config = dict(
    intermediate_size=192,
    parallel_block=False,
    init_std_down=0.101,
    optimizer='muon_variant',
    doc_mask=True,
)
Each number is 500 + 40 x the weight over its row's rms, rounded and kept within 0 to 999. Layers, rows and columns count from 0. Numbers have three digits each. The size before them is the row's rms in percent of the matrix's.

# q: layer 8 attention query, 64x64, rms 0.0705, rows 17-31,48-63, columns 0-63
# k: layer 8 attention key, 32x64, rms 0.0699, rows 16-31, columns 0-63
# v: layer 8 attention value, 32x64, rms 0.071, rows 0-31, columns 0-63
# o: layer 8 attention output (transposed), 64x64, rms 0.0875, rows 0-63, columns 0-63
# gate: layer 8 MLP gate, 192x64, rms 0.1, rows 0-18, columns 0-63
# up: layer 8 MLP up, 192x64, rms 0.102, rows 0-18, columns 0-63
# down: layer 8 MLP down (transposed), 192x64, rms 0.101, rows 0-18, columns 0-63
q48 098:473523488462514508501475482499487433467448544562473459437495533520525482473416481494514507409513456521562475437416472495545513527500432444513448542454530507475600504475439432499484491510487464
k16 056:514535457545515478475500491501538561454512559602514477485545520514486458438598485439613503470484474506488541496442444514485433487463525500455497550493487435458478463522503533488483510510568540
q17 057:460450565413503492515461515453448514504643468543466540565442547482492476538471566522500501514502500533530442504451507439496499456516501534552533477498469481594529493502519520535496526454515502
q49 083:445421428443482505477481528417443498518564460508482521514454517437426452529470523518502506532472515446512458488482543488444491477540397526453546503485469541557505509537469529569509536489447504
k17 056:476465554467547558557542525501493560495494468557578531486438533555416537517531440455435537494523454497499500521501545498532542539531480409530561489479550516473482495466529468495576536468513457
q18 072:525512466420434472509541558459491462491495565529517522547434541485400545537453471436543486606499435543562468517499531508489503517450494543497505466484459522544507511450489549508495477482516441
q50 124:566532492479443486553499517512503515515496520464496531572421535449430525553489472492498517628519433509512500513400541513496463552535505527507553446529479552525482516442543506506492531452501446
k18 083:506491525514502518551494466502434480521655466481490421490507546453459475522510452507507485549480486536503509569562418499462484531488536576431491528524489531548484511445521475447527460521469506
q19 077:562530512468496497492514459567577450495443535506496505470494437507576496390452509495542520457499479516537567382500547467509544539468493426510490554450502489468506537515498456514517550484494523
q51 101:530481562445582439543526494488492433573459505583492495473542467469524492428495518441425457500468559484503479448466513541515480536503457475542514573441518426509554478480508491532470499490495551
k19 063:470471435500592501491511502493484512492466487569542569459477503553550486487574529514495484474511475516492474458505490555438410497547477454526571447444556429419500489541484483577515515498520525
q20 087:530443522565528533444470502413478577436507528470537532510469498551475522507452455420482529542489461441483467542443489528479456516508568472510592496551472442530534492499494444443469492476478523
q52 114:439458511485534479573496572474490508458490490479476458508480475480503542591586506578462452527495513476506484510508490521466441442502509581488548486531569570558479440521489482537529521428533549
k20 066:548554553401471578494485529541499464487560564464519510487449505482548461585497428483525545497512511505448553532517489523498483491474500535485468498579446522522488528451480532447577497539461441
q21 081:534461512475584486448529494474486551451483603481484510544470488562513484521512466395533565456457482474457498550517565529509496523542591550524537539545484479486513477505458494435468498451511536
q53 099:554470497499518459467469444458508536523581518494438430489488488467533443499484543515569547484552535535512482465517487446472531581475581547544488511547515421556437525480484540450506544456533523
k21 079:532578418462413553508462492523488450488468473472506447455517522449567501504469453493529472480416486480510472561535490579482572447539515511463458532573434522540526469490503547487506498490507468
q22 086:443540430486453540491557559568566460540400537503504569511494480499537529473461490494469504421517499503497539477474568477494480446516475435502387524478474478477495523481494501489521529573533489
q54 126:523558561463502455532525460542488509563456502535462507440504536476500503487530503494515535556509577604492470523474563524535478526515446382527484517463466436483516469433492562464510473487550473
k22 087:559507484615538494566453450493535509542504527528490508505535512514454444502498467509512491545512448481562436537511431479567499535528504522583551445547548489457523489445509475517486505454591474
q23 105:510560505480449482500533490507522508575530443456438526517500500452539524449483560505478519477567501556522548405550527473520518502584520403507531478443484526571578536512485526517490540516490453
q55 123:552566501506530458556490516506514503509451495479581523509511542488470560537507532550492496583516508603516431553517536462556428566555469426473515483515428470520541438505484477487511490468523482
k23 105:480509508558510505472505520533463538514446587513459471464481440594550553480454500581489457463550563406532504543500553491517426496462480508485458525492457499508553494517498483538477538496546573
q24 104:511459483479477518485565506558510487523490518538502524469532485592568537420577494416480571488486471461485530414486512523454511520538488465557496483517509421521541500515419558505481431517466496
q56 120:488460538471519433534540519578497495529496448547458532443487549563507487488566519507454542577491535567479455529472452514551500467486432453528515554455553492482490443427508573488496471489540453
k24 105:584490461470475450535515613518451521520537521473486498490531556545516495546524466495528471430510514515511437541550476488445450543506439489472563489546402514562521490464536516477500425530474507
q25 107:458548456544504494508564543473497503494459501516493425409523530556503492437491484463482460491518515523496459532471492492493504403511445430486486565468367565463528458448514511533530500516523507
q57 110:544531465556517502415535501504531524519417587546496531455539503509481549451479542479481512528467463492491492491489513573478488495566492410547491470473448390498565508504539490497440494561478507
k25 108:498558559453554460455517541493515472490532495513511523515511442511455474437489457430457527472456551558573482479484506438446514485526552470589588542459472499449471489520487521470534444564470530
q26 102:490529452450453576467472506436490545384478525512551454557438429488518578556502452499553521456520477487511520480455497461475490449527535531525512463550515511523573494534512542494526478459533545
q58 070:516512477542510563530468536457491528391529488415542478543488424439473492547506477557508496446488431487522523513511528475454512512493574562424481490561490530528514528524495458492464502469421552
k26 153:517515449470466532476482578429516477448572477490554447565462517502529536609481461503510454476467500484475555488522469501479507464518553512454481488521547556538498543446454501400535542457481530
q27 115:505537536494492465466496427484468492550537493538506385518519524472505566475541547580483501401475517455504487517433506562542510512459511538498524547434523463502507512518452497470561519520400486
q59 078:526421509536467574530512556541468495456521435527454433511459481510513551554494466536484480448496539494494475554350476495492486486460545481524487536567511506495474502574551479491495477458456488
k27 114:478581458567544459469457507531471463560520453521578487527536458513528503538563490563550497496525461476540472467482516440485555457477490466526478555486559528565486603485532466521500534491433499
q28 120:450438446495493547511519494509501405496482480587443498531497476535455566509534418499441490487550483478493491504483495492527492465521498430464436567540441483544480496452501502522417514463475592
q60 059:505444487509447532498456525484508508559558516524471510459470497553462535496503502438534433472445499426543572454454503509534534547544490590451514467481430467527550560438522523465472506575468511
k28 118:480495550391471573523541444523465449474507505508564514506563495544505501474587431521514443440556491503518511512559478545503429492567466495512473536509474456517496460473508534488485437467544438
q29 123:483554500519436536503537508470528416598518531549571490516509523548569573532504504511543517489534564488457539489455528452506463453492494558488456458509438502513531504500465421542559522482554455
q61 065:478526463499424547607457458469547491521609441508493465461488491491512498475433493520556473519535538515471529467544542408495525478499499517446519467460548553513476484499556532531536539505476428
k29 122:515509470498463539528474502522514466558453520538525542556503494487444509563548521459497440491455515554497537512497610511491454363426486504462541487505489516503473475486456451501565517498518582
q30 123:544517442488453495580510503555510471438428485528526496507467476506475524477385483432500452502497537558497447507504498458555473480499482528472463539506486424479532477577537444489572558459457522
q62 063:481498515443506536572518500502496449485558385548466544524509536517478554501489437455448505569472545535477498544510481474564527478513483543489523536495569580468446530543493510523528483405527533
k30 131:488557501524470486540504508519552519404447484519499522530489516528445528468520453504537472592473458478472511476575511409578486511554546502503456480523507513456514435585490515563548523542442487
q31 124:593512495411453531588486506473513498491521518514494491482516551539499522456459492550544517489561550562477440498457509487477422505434525546564476556456492508528437500534541563550458468531529472
q63 129:494437472481461531572544550545526461555568466560416510499497500567535485508492446365473522524503546557499475519461510545493504485482466546508520528537497547480497504487539585523516504465548508
k31 127:512560519490458545488426480441514482521576447442536424487451552425482524589517536551511554490506512488493479459488547435507412472461496526513502502479498552488502478541452444573516510501524527
v0 106:474531474454540469455499564461507508480494447424481511507476538479525546450503502473585547494462467542559515409531490523478464447458441485557531556491466523551546510428429438516508544504542512
o0 118:474538435477493519485497477544377521512521487492454479609542476511459520555506471537490508557482502480491466550514454504560547500478466539511467468532517517476450422544526509419491533474422451
o32 083:579504542578525506522459437494507460512516507456587475508417511450505453510506511489509501461538508442503489464539486486532556573471611546520487555542475472520530549450532489470475435520451507
v1 102:535502528473462499485462487546466490490465529503478466507468496540429590467526486532568532444475485490460550568416466400565501519495536437495472486489453432527570535437492487529511468475526462
o1 108:432501539488491462494505535470468489515594562530482480423528540541454400536479538504559495586471493450550433495408448502514500516518491498530546483506507542453510545496536526526451497487558505
o33 116:506470457550532529455480509489554477502443475500576567571511457434571553440495441454452569431478493474461514444557479538438475472522503524517467500534581471491479511487473537498517531478460532
v2 097:467507385521509535471475523434502546541452527499535505555518521589507571465535505516482538475567469495583517562469460496432502548515491512504505448517439506521463530489505550482434553560499504
o2 113:541514529451476468482519557466471525561474511417491501476554566481470520527469566598569543522516510535489522467489526433580444484518459529436480509526468564535525480520559490556525517478520451
o34 092:465491516536455503473550468494549452461523523526500500515475461466528426510565457411441520470467544494528505492522473600446531487500554526547518506499492471466489563462454577395499477462490551
v3 095:458520455513473516551534488481454487502525525473426471555445520445471483520518579466434461471448491479484539504488536473508479505592547491522486495542492493475490524523511572528400430610520502
o3 116:500483539542488504467512491455486553541503532561496512454637473518481539425536472515514478479529481452483513474488490430511496577489491529484501515422566483560549538501453490540573544461524563
o35 070:530527487452537521475484452524609544469464459419435470516396454492514456502439473492497508529498471514501470489551534546487518544448458480521527533569456513425513453480515456518429466524516484
v4 106:620487482521482539550478570526494510529486552509477501524482504528501505503420552502482478514575405521426479517523534526440514460542560501489521502549531490527574439488558492481453512490482430
o4 123:443537422448513450446470534507492514515456525525531531468525476484450470528466506490501552519465563473568482434510515495525484546536469560495417463519445548448479467472540478595569515464441492
o36 079:439473557511515545526524556520530491492491493505505519495495557525496506535530491501565464502496497534478441541436494445489434424419411412552455513406510454465529470516455476535533477553500519
v5 106:566460505389431481537480486554461516512490472466479469527546464509583508478523428544522454473432499494498505479510513500528411507434568533442521511550528492490565548469540496526481447527511524
o5 123:470528572491559451485525467473482499512548548592528544517453578445484417465440499482529466503503523505492529523528466435457487514490454527532480529477462546437435508531467513517545514395481533
o37 090:525466452540449562555448512495466500549552472466468477520486364550574519544472465507507512470523501434462515474526497511492556541541547497507540530455541492550523492509508453454454497545564445
v6 107:462464519546519517486527462489527475489519484539419485481530414493458512456438511542575432504410468416445427542444502546532507509550493535457508500506502541501509480490572528454463541465530537
o6 107:496550502550470533561549462501551521417540506553553468491559519533491545495476478451424479532582499543522492497507433477522445422497482501532453541476506473549476462542450452566470479530459454
o38 076:418413559482534516455518481499491544531469478530473481522502480515489500554525497442498451506462547483518514520533561463513497549569414512475549507494566556519547470465511478554464503544624489
v7 098:485535559476467590534508471497541527517466407522481432523524474532473538469488550480523415501454514503606470514487542528429508454530456487520500453477528463564439559464518492484466493447513520
o7 122:543529455497501464529537587477456482428482517466446554491518532453498496507502523483487513584470434535426538493513447474494437510431486532519421479446514561473519440504532497436486516552437468
o39 079:489496530514454491501490468499546552611513564621488499501538501579538545442513469485468482543511518534490495513497567552496535492505490544478563540501536447517482487540483511551544516422565454
v8 107:458520484491478465506536486430522450489477524429510482466431431548553552510585424536513534516583465488494466515518561528534501533521469497562538474508587495472539421501451466530473516509503460
o8 120:460523494500532537464522529481534508533589499493504489534530546505479469504400542551533489509501513599511541476441483453505556448519499477552520412506477541514455568596520492537530426497512481
o40 100:531520512433440456546468514523455517363459526492522449506469528448452523536514516538481480529455520475499487515477464477468511520485494528476422535530476502488529407494520450553471559486412553
v9 107:574492524518474439548499405514540513491489508480527530443467545489533516424398485554466455548491538522550554533510546473440502486502514496504454528543494457447501500523608473478519472457542492
o9 118:536540516576467416475528484571488449471537568531486459529476486522467487532497467475509551610483470460544507528483540529537441483459511497520492487562407481477505522543475478509562556518524569
o41 093:479539459429524538513510541474509526530503483440449505415491562521413482429460525460465481502541499573487495465456535505536534479535447519547542492453497559530453428500515466565535481571486540
v10 094:504456556480497408494484541402514458486492463560462487583525478496499452518478572482420415491471522473479507559477490508485421454524510550556525454538475489439536526489528498524537527489539497
o10 112:488550506560479497420511406565516468497492516518511467419496504492463561447501483493485474511517464482500501445582496530501491572466568530458418477445477546515503528467470466480440473518419543
o42 077:480508427492466443534555554490483539498525481565455488527533430527477399507512497450482538514433583474557492491513497481509579473518498581468515519453482507457518465564510518534560558535527527
v11 101:575557478511524492549551427437460454501529494546458548481506483494506494499520560480491458524494508565526484500374552536517493487518502539538435460484475558537523512528410541532526489430486534
o11 088:471460446489458527502478466501482488427514523517485395490524481387546507571467473481534482500526525453386447541517440536421513489508502508532485458454504470443476492536554519518493487541499518
o43 098:536544583473484458481527542529522551419477564473505486535489498609425533478519415491467548514527481542539500500498509554531457486489428439520532545536449529563522474460527527518538517506513531
v12 095:499440511457508436521593479566493531469471492476436468525468572413530467494521502549540407481574468407483534498449476532471505435525525519480515490483492534503442497481540482462518465473524509
o12 106:541533561582461538517458468473533462442509452486555527492555446460563537501541501466509498543434560460417447505581498455428465511491563503555483506456513486506526473545471519525533483505506543
o44 088:417494482462498473536519452516478520526503451528395467452441542517487464508545506536491470540547505526531456520522474473543478518543492593448567490502626542517439485529515457499531506489547499
v13 094:441491499429529514468542454440524511496523537538533494459470515465460481482527440531490465509432538514419503479511555551450493469499511415433550441503501591462533564485558504494517485429462497
o13 102:502477511563594523537562470527520479533548475481490486497542476568520484489536511447499549456484469478492462544564458556544467564544522572413452505569525480500446538498501508429475453549490504
o45 086:467453536481499518552480593462431501497433509480469530523469509496539542531470496526481496534512476534507521544547489454512531476531419484530557475458527494616582423468509496499464523478587473
v14 095:486520562467439431528492623558452419529512502481535503465499479497513510465501490495438500484544526488513459547576453489533502528446517451504495441468482546497417518501468546515470567435485513
o14 103:542487517455446555530481520476502546515524447507462494494465548575415445512504505478554491561482511474534487449463459480549518510452479498516546573558524505468536528521515398551482468524395519
o46 092:507548434465541481500493534566472499404523534507485458602565454484496599539538411514467518445525503535470483521472542438473429475499447514483499505501489521496520431489508526526547510537515498
v15 088:492498502548505513501502502487492535493490484549551517493467561479488510562519498607473502528550582416457360507565533505516474531494486564559518569510478472458510563524540505466508519520519517
o15 104:455542471489464549516575486467568508489431559433517542503544489561500502475535532458522465489425533456453499540509433524494493478448552516449441446507505529501515451510512448507577507455421537
o47 071:516542516470512455480460517522464445534501445479584478434467524490523532436440528578527525483533455522549610482434501424556495467543510445532491517530473488538481538486483526499466586513503501
v16 101:563450527496530499483505529540396441472511494469489518530469416478555462491557484498519550507549537531545543509460472434449402470556487444495506526434481486473453479473549511511444555475481490
o16 114:512437519559476528565472476540418489527416538592453445449432496516545469488439518520523484527420501518493495523588488461518498528495508488497533471472523529497532472486553466550552496561549518
o48 092:558543549524527480485480456440525556404542464463526528588570460425495518521478473546514522489501524472429477447523515508409540511509493536505558513543435507522476499535520485518462509511420478
v17 108:472537421387516452534498532549491534485528490440533517411488524550460518486548517481520534479472485534528499546504507515494467478505474459391496464519518425497563454493444555505499531440488450
o17 126:541537521525450528560421482479622542513541541509501470560480553563508467482467474540517531531496509551491550488482509492536553529510544503565548485550449519507433508471496544402538531489499469
o49 095:469455533499594467476583521497402514513467457441531490562554467485520513581544502473458502473468491483502434539491506525484467436429415427520519527539499487481533478482499529510463460523527534
v18 082:450541488528414498457508473562426588545480499445582479491521517495467487473478499396432453545480526497536416484442515503520480543491519494556481507547560520469548499477502511525501516532496548
o18 086:530550528464567477563502521458558558515523532500485518500520441453457540561437540527490489534566487524527548474557499493476498492485450547495448478568364472504518513461474438479445501490498529
o50 073:463537457517499426448448463562506508478495581497459462498440484456509468438497470505540555556489474445483480504489530549438440471552568519493433441459432511406490524516464519502528515529490513
v19 116:448516528524583462507538400552516485453552514429514527457513490491543504497510453559440485486469415461471502514422503491457471440551580485459481462530468516547493542468485491540518496555463509
o19 121:464474544487484485530556481478557453450531484522451435536499461508541428449521455458508422535508521519428562521582504485484498570512497505494509544471517489525520459590452563518510497467585538
o51 088:544500471543486488489427543464470458514456519450575519501462584469472479598538550528512552526481465485510450496477420546530488462458565526496481498527520440485484493401506546448504472489450512
v20 096:524487463474526510480479570481422458510507516566515423505475563489490493520495476423555457446489540514435431516534434515475520452485432480582490489529402476503467508463558492482456488545507484
o20 111:541466501568504542505484541516441502642481474476473548421485497503496535566551488467457564518500479471464498536467471541514469482470561540432558500446516516531493483459520452489473459512436461
o52 088:521550535460533523487468507462540466447505543527496495551488489506534477494475469501502476486490482454511498443549576427477479510549459498567529533530479462413544543601439447575548494502543573
v21 092:482488478599457479532572450518554506527553474480568489455502503465473445462490540429526509435489415436519488487542505455446573541477558507496495577547500475530553505512553500512518478506476465
o21 103:464509590465496566474448517503518536462462498489500514501574524505495534527518434536464471544565525509469515513480573598497413469452456427521434496501522472525476494503530519526488491468596536
o53 097:532479491529495518483480499460510443586592506566448537436455482535544416487493524496574491489500536477518486478527468470483491492502510579462553519456409459502557527525459496550468570520502446
v22 099:468510529497572498571458460542527530476473492504504445533527494516508525468518483525484623479512531552503474505438603516479510499424557480481548480538540479471456439505505526474514424437563479
o22 121:536516480472476438466473468480483533481466544491488497594522464485507491545475475447463469565464460557521510458575530492484468474625520585500573485550471486512559522547482544521521490558517530
o54 098:519477489524522478559523540472489575475542445489494567497531486594494545514531475558542529467523525440503460546427456435548516495461438411522548538491507555520475482431480447520489509456465479
v23 100:425480553446500436466468482563549496451523487522476533530407496537542416530544465526472457468427568538571536484506548535503489531529464526479544504499442473530491527489462539491525555554529516
o23 103:515478516528558477519550430492523611482471409421468542503532419464506520447496511504451507572482542468452498527521481492460523529485537480491577479443517540513463497526479414530470492519541486
o55 100:574471450539498424499510544464410504542475518438440491556458456528483502476494534491459552489484524558475476498518532570490554557470501552543541485561487556516492525475516615467495539507497499
v24 095:500506565469470498532448482500442534435526583520502550489496510509494544521502513430615570514582489517569476504499499433510560506515512486473491438512536513477468516427425462507517509502526439
o24 100:462548434498503513475432530550473434515491495496469436564451584496599407454534500550455524506472490566537490433501498558508503522516496457544490512504447477531522515494516570443487515535500516
o56 076:513551469500434499469513476474555543455500479466576503504477433464470546489442514476503546477437492431476535463511473461501467494529551555495513458530562553536499574488455472439475601474509569
v25 097:534458477566545497467479481542514446517429501490483482551447467546514548518483535526539475499523516539518480538456534477499437491469513540433481484538509571395493461400486549513455527556463430
o25 093:478529486441453522491423482544445456500456496452438543426481519445483484436485534505465450494519463466563478480487488449500535504588492459531428492438453483524481525502497473474574413513526540
o57 099:489430537503542548497486533441488458448480551511557503506466520555541507541521445456464535514472482489402506515496555490441510419488493483546531535600576457488511511471509596487498509483473457
v26 096:498500506505428463513528513445564436456490513525506461468555511525420498499459436496448455446546491463512491524501538552508502438466574535541514515434568543534531466581507589511456495525504528
o26 101:497469566536547533476533505498495551587519546467542533434546523433505448447517519465530460513481440456464506512461485568476492566451460490494479479451535431473530520421437533492462504561498460
o58 099:495511540484477444530425496521500464450530505550495489465407558524497466489561513591515498539525523528515472431434483414582456506514482482538507569489454546506494471510529451568525519471544532
v27 113:505562497482465507486496533514488467520458489549505487464439486555490443514476549549465490502467636494546465530436456507507504501481518485589504476586448441536443471515498441503455563466479532
o27 114:548491542535511478529465507502601498498470493525495549479446511492464571528572494474472514512468441501461393529473510535523432479512523564494484530437506520509487496442460572462529458484400462
o59 094:477506445481419442397532516491475499443450560477465549470499497418468434436465470484488498513528491517514561452486548579474532519464515548507424463548447497464533473526503520477526531510454499
v28 103:485578462516458483451518440490548495560500490497486495546547473516533504512466490436547563522531570487506521476518457563487498532623530482434466513496493443538475435462517482492524493596546467
o28 104:527486480416547488470523487518502530533490499472504426536502541431516528520571553620534428478453504525484490487553500475479490482524488481573555456531466482544512514595489511538500460444439477
o60 103:437536442477473522531493517507534490546485498584526480469556468530503460502450458398479433494491507486516470456510571548432501483462458506495467492478497514409518489536506457583565467565451501
v29 095:488538521517487478578489501535623505459460531411487477509532477476525525421497542439460459449527532418430456493545482486492456483483504490486524541543458511545476579487454559511485532508496483
o29 100:444526525492496521455488541438483512514622544480579464461541494559473422461497501495467457564484438473464567513475556444475512447464544536475455538493439441480492456484477504523479476518500494
o61 085:491546485492506538491455539480553500528488493540479472509525538455502568583499477515541544430606589563528454463465487507522457515502511449530495535441456490555521516522583480516581476464478507
v30 106:457484558471585468601511486526503463478484525511511562532483480435445507508509495552519489529496546507512420456453428488439484464518524506508518484530519564434464491500457586494526450487515587
o30 091:528470486608528428440525468500509426403515503464500454475489509473525527500483543502471526524514469483465537548567531601442478534504507523453475522526504479520523478529542493564454448502417510
o62 106:535505547434516530557488505479495542466478437456546437578476519497536537550508473532531519479481513537415497519519487400534496514521463413546586502537521527532508444491489531432495521455551482
v31 093:504502494586492459548417521455536499532552556497462524502457494471474492483491464470583480579520537557481570470441471555453504494480530490508517515467521445476483592601507505523471520475449485
o31 107:457468458470517537439524552440531453442522488509508444468436490586493462515523507508475554488456467453520457539572475511475505484488470453492501538597456536536571461415506562539492475476511521
o63 068:561557509541566461568528498572427444475505507490470481457458497496479526433456479445486438506507452482470497477455540531538573551536506484531531541461483533555469453494491507469474539573503584
gate0 132:467512531508500524512544489447570456478440447488526552492506556556550519442558605466541471463542504519513450534525534546507478486453519468469512472511462530602472517496447590486517505492531551
up0 097:489496512503463484430482462569542486579502506464506501516460558517531491537472543434516511459527558497454429470560594521452476474533587458549450469499525569536508501561517489438515489506506452
down0 110:527524573478551556514502517498503572511410422495576483502523521478525504459489535515523468532529468476520458532474417466566486497404546515531481519550504508562463496496477449404478461487482527
gate1 123:511397497548481504567516525501507515537493515524464540439434526549574413550529508501533485488493449562504515498534406481495507439567506503482545528443527561470550537484507519501562495498439504
up1 103:492464451562445518516517476504504428507524499532505574570541550474533542502530471554558490477433541540570468541531543526469520523479440502544447505499530460428472498476562432492454448456552509
down1 106:523460467579510581540541527539516404531537479431420554525501507571472504495513508450494538469505522428492504490487534438493518477542438471493496455448509502510489519566487515521533474546525405
gate2 109:493477547467510535474536531466529490464514493490497451409475520562492449391576516474485460518568520483518542428518483560456578519502505448470531482472551464549493451499482459554465526429483516
up2 097:463508615508415517528484655449532568548482513458493488474474456517507489450491499476495483487546492468529543441487533529464558491474491492493479487485522564521535493487517450508524530433487532
down2 102:484499399565457503495540491488445451465517514540601532490525476516441523493497472520472582580497482602514517542517474477594456528543549520521534462515523449504449506539482523527495505517494489
gate3 102:519464501509496480586569541503456477553505482496565513461556509489528501587623530429580504495488528471520564493525437498524536523513508494448540497518502436489508561536446561498518506490505465
up3 101:449436500468509446460505438495572484416507498534463517504499507462501552516487480503510537506527539507452488555557537598428481510499498461531485481384487571550494482573537489491522490559522487
down3 101:492470505519516483485447441564496510470499495495458524549530495521574531447484515541571424474451498516526403455513489479463474489532453432504449542456504503494557440511476458616464501546536484
gate4 110:451462435488477453481564528501511453498480532481508495507475556483452506511481474433533504517484491502489405427502470534526498420511447488481423458549444514530555516521494543492425504575417445
up4 096:475541581506550436513557435524577501512509501590449416590505463460483459456505449562519566539513465544538476478549520477507552534520535522517471519502484464546508460503491461493468500515530538
down4 104:466445538490522481523453537448503542492517481475538522489431520608508496426479489488505519525539508493457542568547493457561500503454503559479582547527481491512409504422540529488481470480417514
gate5 111:408546510457509417442562541444499537496451521488537545498453494471520548453575475501498492510479535473493489422597471526534484521456469497400482475480495574460507514512459497466489511494480453
up5 102:478436458476462518563525584507496577520500566513472483513474514532551494541518484501460470477477512487496517457570464523531537501451502563442549526521484472492563553425546538576509549521471408
down5 106:513546506558545507407523515475502401464467516499482489474446482473480501428520485487438563465464495555509508464556456495493496538552529511548485469548538549499442553523429459421493531490571509
gate6 108:424528430468501470505518541489520465564467489479548452534441495511499516456555448481464595500516520452560553490465522467483537480503470457504494494492539451473537464551534483576498390490559533
up6 103:510397596580515484548460523498540560444565473530499547533504478523485461505519577543475492502465507543491488497459522486532505485513549561470465510451457569532530478476451556471558530479464453
down6 102:513476530517503433451481456554536505504519534481484459484442515494423532396486494460553536459466497511431509454593454540440525525464552508488524513516482463479539511525502441553489424489527421
gate7 134:502568534490463551519524491460468520511485554442516522435459561493509562458558497512500491529477513481525501575543560526536574417472503531502480497471500511447511457421598480508550445455482541
up7 112:514534467558509502452439472455498527532501533504506461458503554423499529496493561523483433541516389502552561526507470493486493450514399541490458468462447528515543499473559427537492543509545521
down7 109:507517471438543517534478451485465476487503528529472567453465479390530518501461445533532593541570467532490543521469409528518513472503434492479594492556522523523486487515511524491493527557472447
gate8 080:426567485465438560491550495560504497468547550524496521437501593451520503530533522486498466562557534558486560521507493477538443471537468501456412503497526512524449477517493437559466527467492457
up8 083:579570520503451476490554507512462543526510406447559565423449432492484456538486462527547534534509435505492489503446430464451567492547452490508480543456511509476519493540456483493514487463530501
down8 079:465466518491490535562495462522520548475504483603529466484564584523449493433468511432497477563492452541534582527554523465464472444534439441448468516499509539494497435485492460483462494515476459
gate9 122:603495546582458506538515485415519470564481490458534478483521555514518488574506442534505473528506459490508479462480501535513436552568531552549506523494488480485445442438498469515538500562522429
up9 108:517423612492469497474483543443495449478396487472492536474499562522505532551503557517498536460459507534421535506568498414520487533504487497540517515459554525495551540450515513466493435524481507
down9 115:459537551536448520513506535488523502474445496551544499522463557509517496527419523501495545502555496452535559486472525436490487540473445463496532506450511419523583583510578460418519451527533503
gate10 084:590459513538488534557530496526483507547519515465467499470500525524570512444551544461512508586480513488529472467519508447451459480511538579562513512548508491490550584517449523511456475592571524
up10 103:569444548471461575509526505466580538457553467418497522502446458516510488519503512536584469459523515493554554462460563482465515472489538517505455561513452521515480581530453483478466445464496540
down10 099:509508546418501552497516475407551481435514490398571456530448455490502520548491533521526517454523492465533522427503449493476501525480538441455444533539490501540471573477501474511557487451452511
gate11 087:523518555439623546533457500585473550487541521480491554487535479495571500531512532481479554516541513440500490496428497499443476527550524438539555579514489467503460496514504497454544507478491570
up11 089:502460479467410445478459522478486518535535414468500490483519526462470543463517517519535503517439581571509448509470503515530492564549544447611511513547527513539538558432531540538506499474464490
down11 084:542527532513463534512507504537451544455526584453527431487527501496502439577495467473530473453497525434477461493427555552510566538488608507475511523588429489476507485533528492496496502480462544
gate12 073:536420381491530558475510482511505495493493506472490453457489531506459436515479520438517539572534577485507471506527494488499458538506454572488428584500474479529486500471477484503387452509496508
up12 099:555461510448554580485513528474502450482414502481476460452492505533436454520515412447559518526513537503521434468489504484420515528506471557460450580488477489502497530552522516507404482532506513
down12 095:472509443477531505549509499422516459451564516499623536547522573406471519589496464523514462462521507491486570475433484441503507492558501509480494490559523502537501515509465465522517496436488522
gate13 107:463434445546501503595451492551489525523531451524484488569536525486505439515495466545519499520409483532579514416527535526489587483559461517537510443542488493492507489530493512546500558555525474
up13 107:493461451558517524508486457508491549477529595534516478500503541481519465474507496562626545495430563458475498469513481510447494457560477473517525501571419527562529455468484555477477553493517510
down13 106:463507540448568516553485492437520495593546540462530554486506522514448502558488527397456496511467470402469466470480490504533480433501473533489509474531465532576450504493487464495564505489547448
gate14 089:486489508446559479479500476526551507514453539514521425437496516504514486533461449493476522539481520482535450449549506508502451445538484442497588483390492517512532462395553436493490552439488489
up14 106:496540518533439487493552553439521481563551482419465487536514462555487473525525562465485540461502515544495416511529462504509414532465480487592464535603480459490496513461483527489547519528488543
down14 109:500514481481506468480513592496510465564489516491464472514521457533440468477537523478469541470481490466505440488542592429549434504485441518539512455517401510463480524485518518501594441479565441
gate15 112:511442521526479371486492518538539502452515473514488517496461515539448492464541520481498495600484487498587500420485446564559499478448485567518526501539511531569470506507442516492467508505452438
up15 108:520536476416551564581498459475456470499465517503518447492467506466511458537434497480535465430557469436445507569543609507482529511537489498496511474484468506455520528555558490548539476535523540
down15 106:448574536527525551514531482528501525484487480485496490523600446469551496524535460551532511425511481420529408472464506437483481516479486462508458500423516468485474465451442514567503453569531489
gate16 129:565557424523546475466516594514523440556566420476530503541519495556496444499538445483477565487454537515502512527489582496497432496512531433514452500464498499469485453500501523445493521553536468
up16 105:475509497432544448396554425518475572550485494542576504497473536501483577499508420503502467533506500487456469528521508483507506451494557484494493515477502477446525482572499607513455544544514529
down16 106:545467508477542523455514420486482471520500520528409444474534443455506541489504516523487532535548512480439477566539494521556484476490529518526509497462511591463535560518555565417530451550481574
gate17 121:541565499492477547487475562498427482496471476495549542530591491495492414488503454497462587470415560519474525448483523496524583481473528497514511518567490481503472442499545511571487422502507520
up17 099:507510518480518459498514457449568448540482444546555474492471555528452451405455496458544505487485434476512556531529520492489523474424489504543472447594494484468549481476537537558460537548510563
down17 099:507492519491481463541502470477410509427523471529441592501545501476473542433449527472472519491492541502478517507520561487433533510496478464449532525488498490533589489574586534419463553526527518
gate18 109:531545532453563526486512499538504496500487503463549521460480630466574500512522470524488489460494513593454467417515489484440564520472460505549547546506452533495448473470450495529510492580524532
up18 095:522530497494514494478482517561469494524471432425512482475597521456534577550459454509536492474508535582480612448473529539430524533484546509583487482488502495459493529477527522545515448537530499
down18 102:489497485479512545503452513533506469519473449481539482505420516456597583502504484608535506504525504491546539482537492411478593531518498468493499523480510467470514439402563496543499448519504508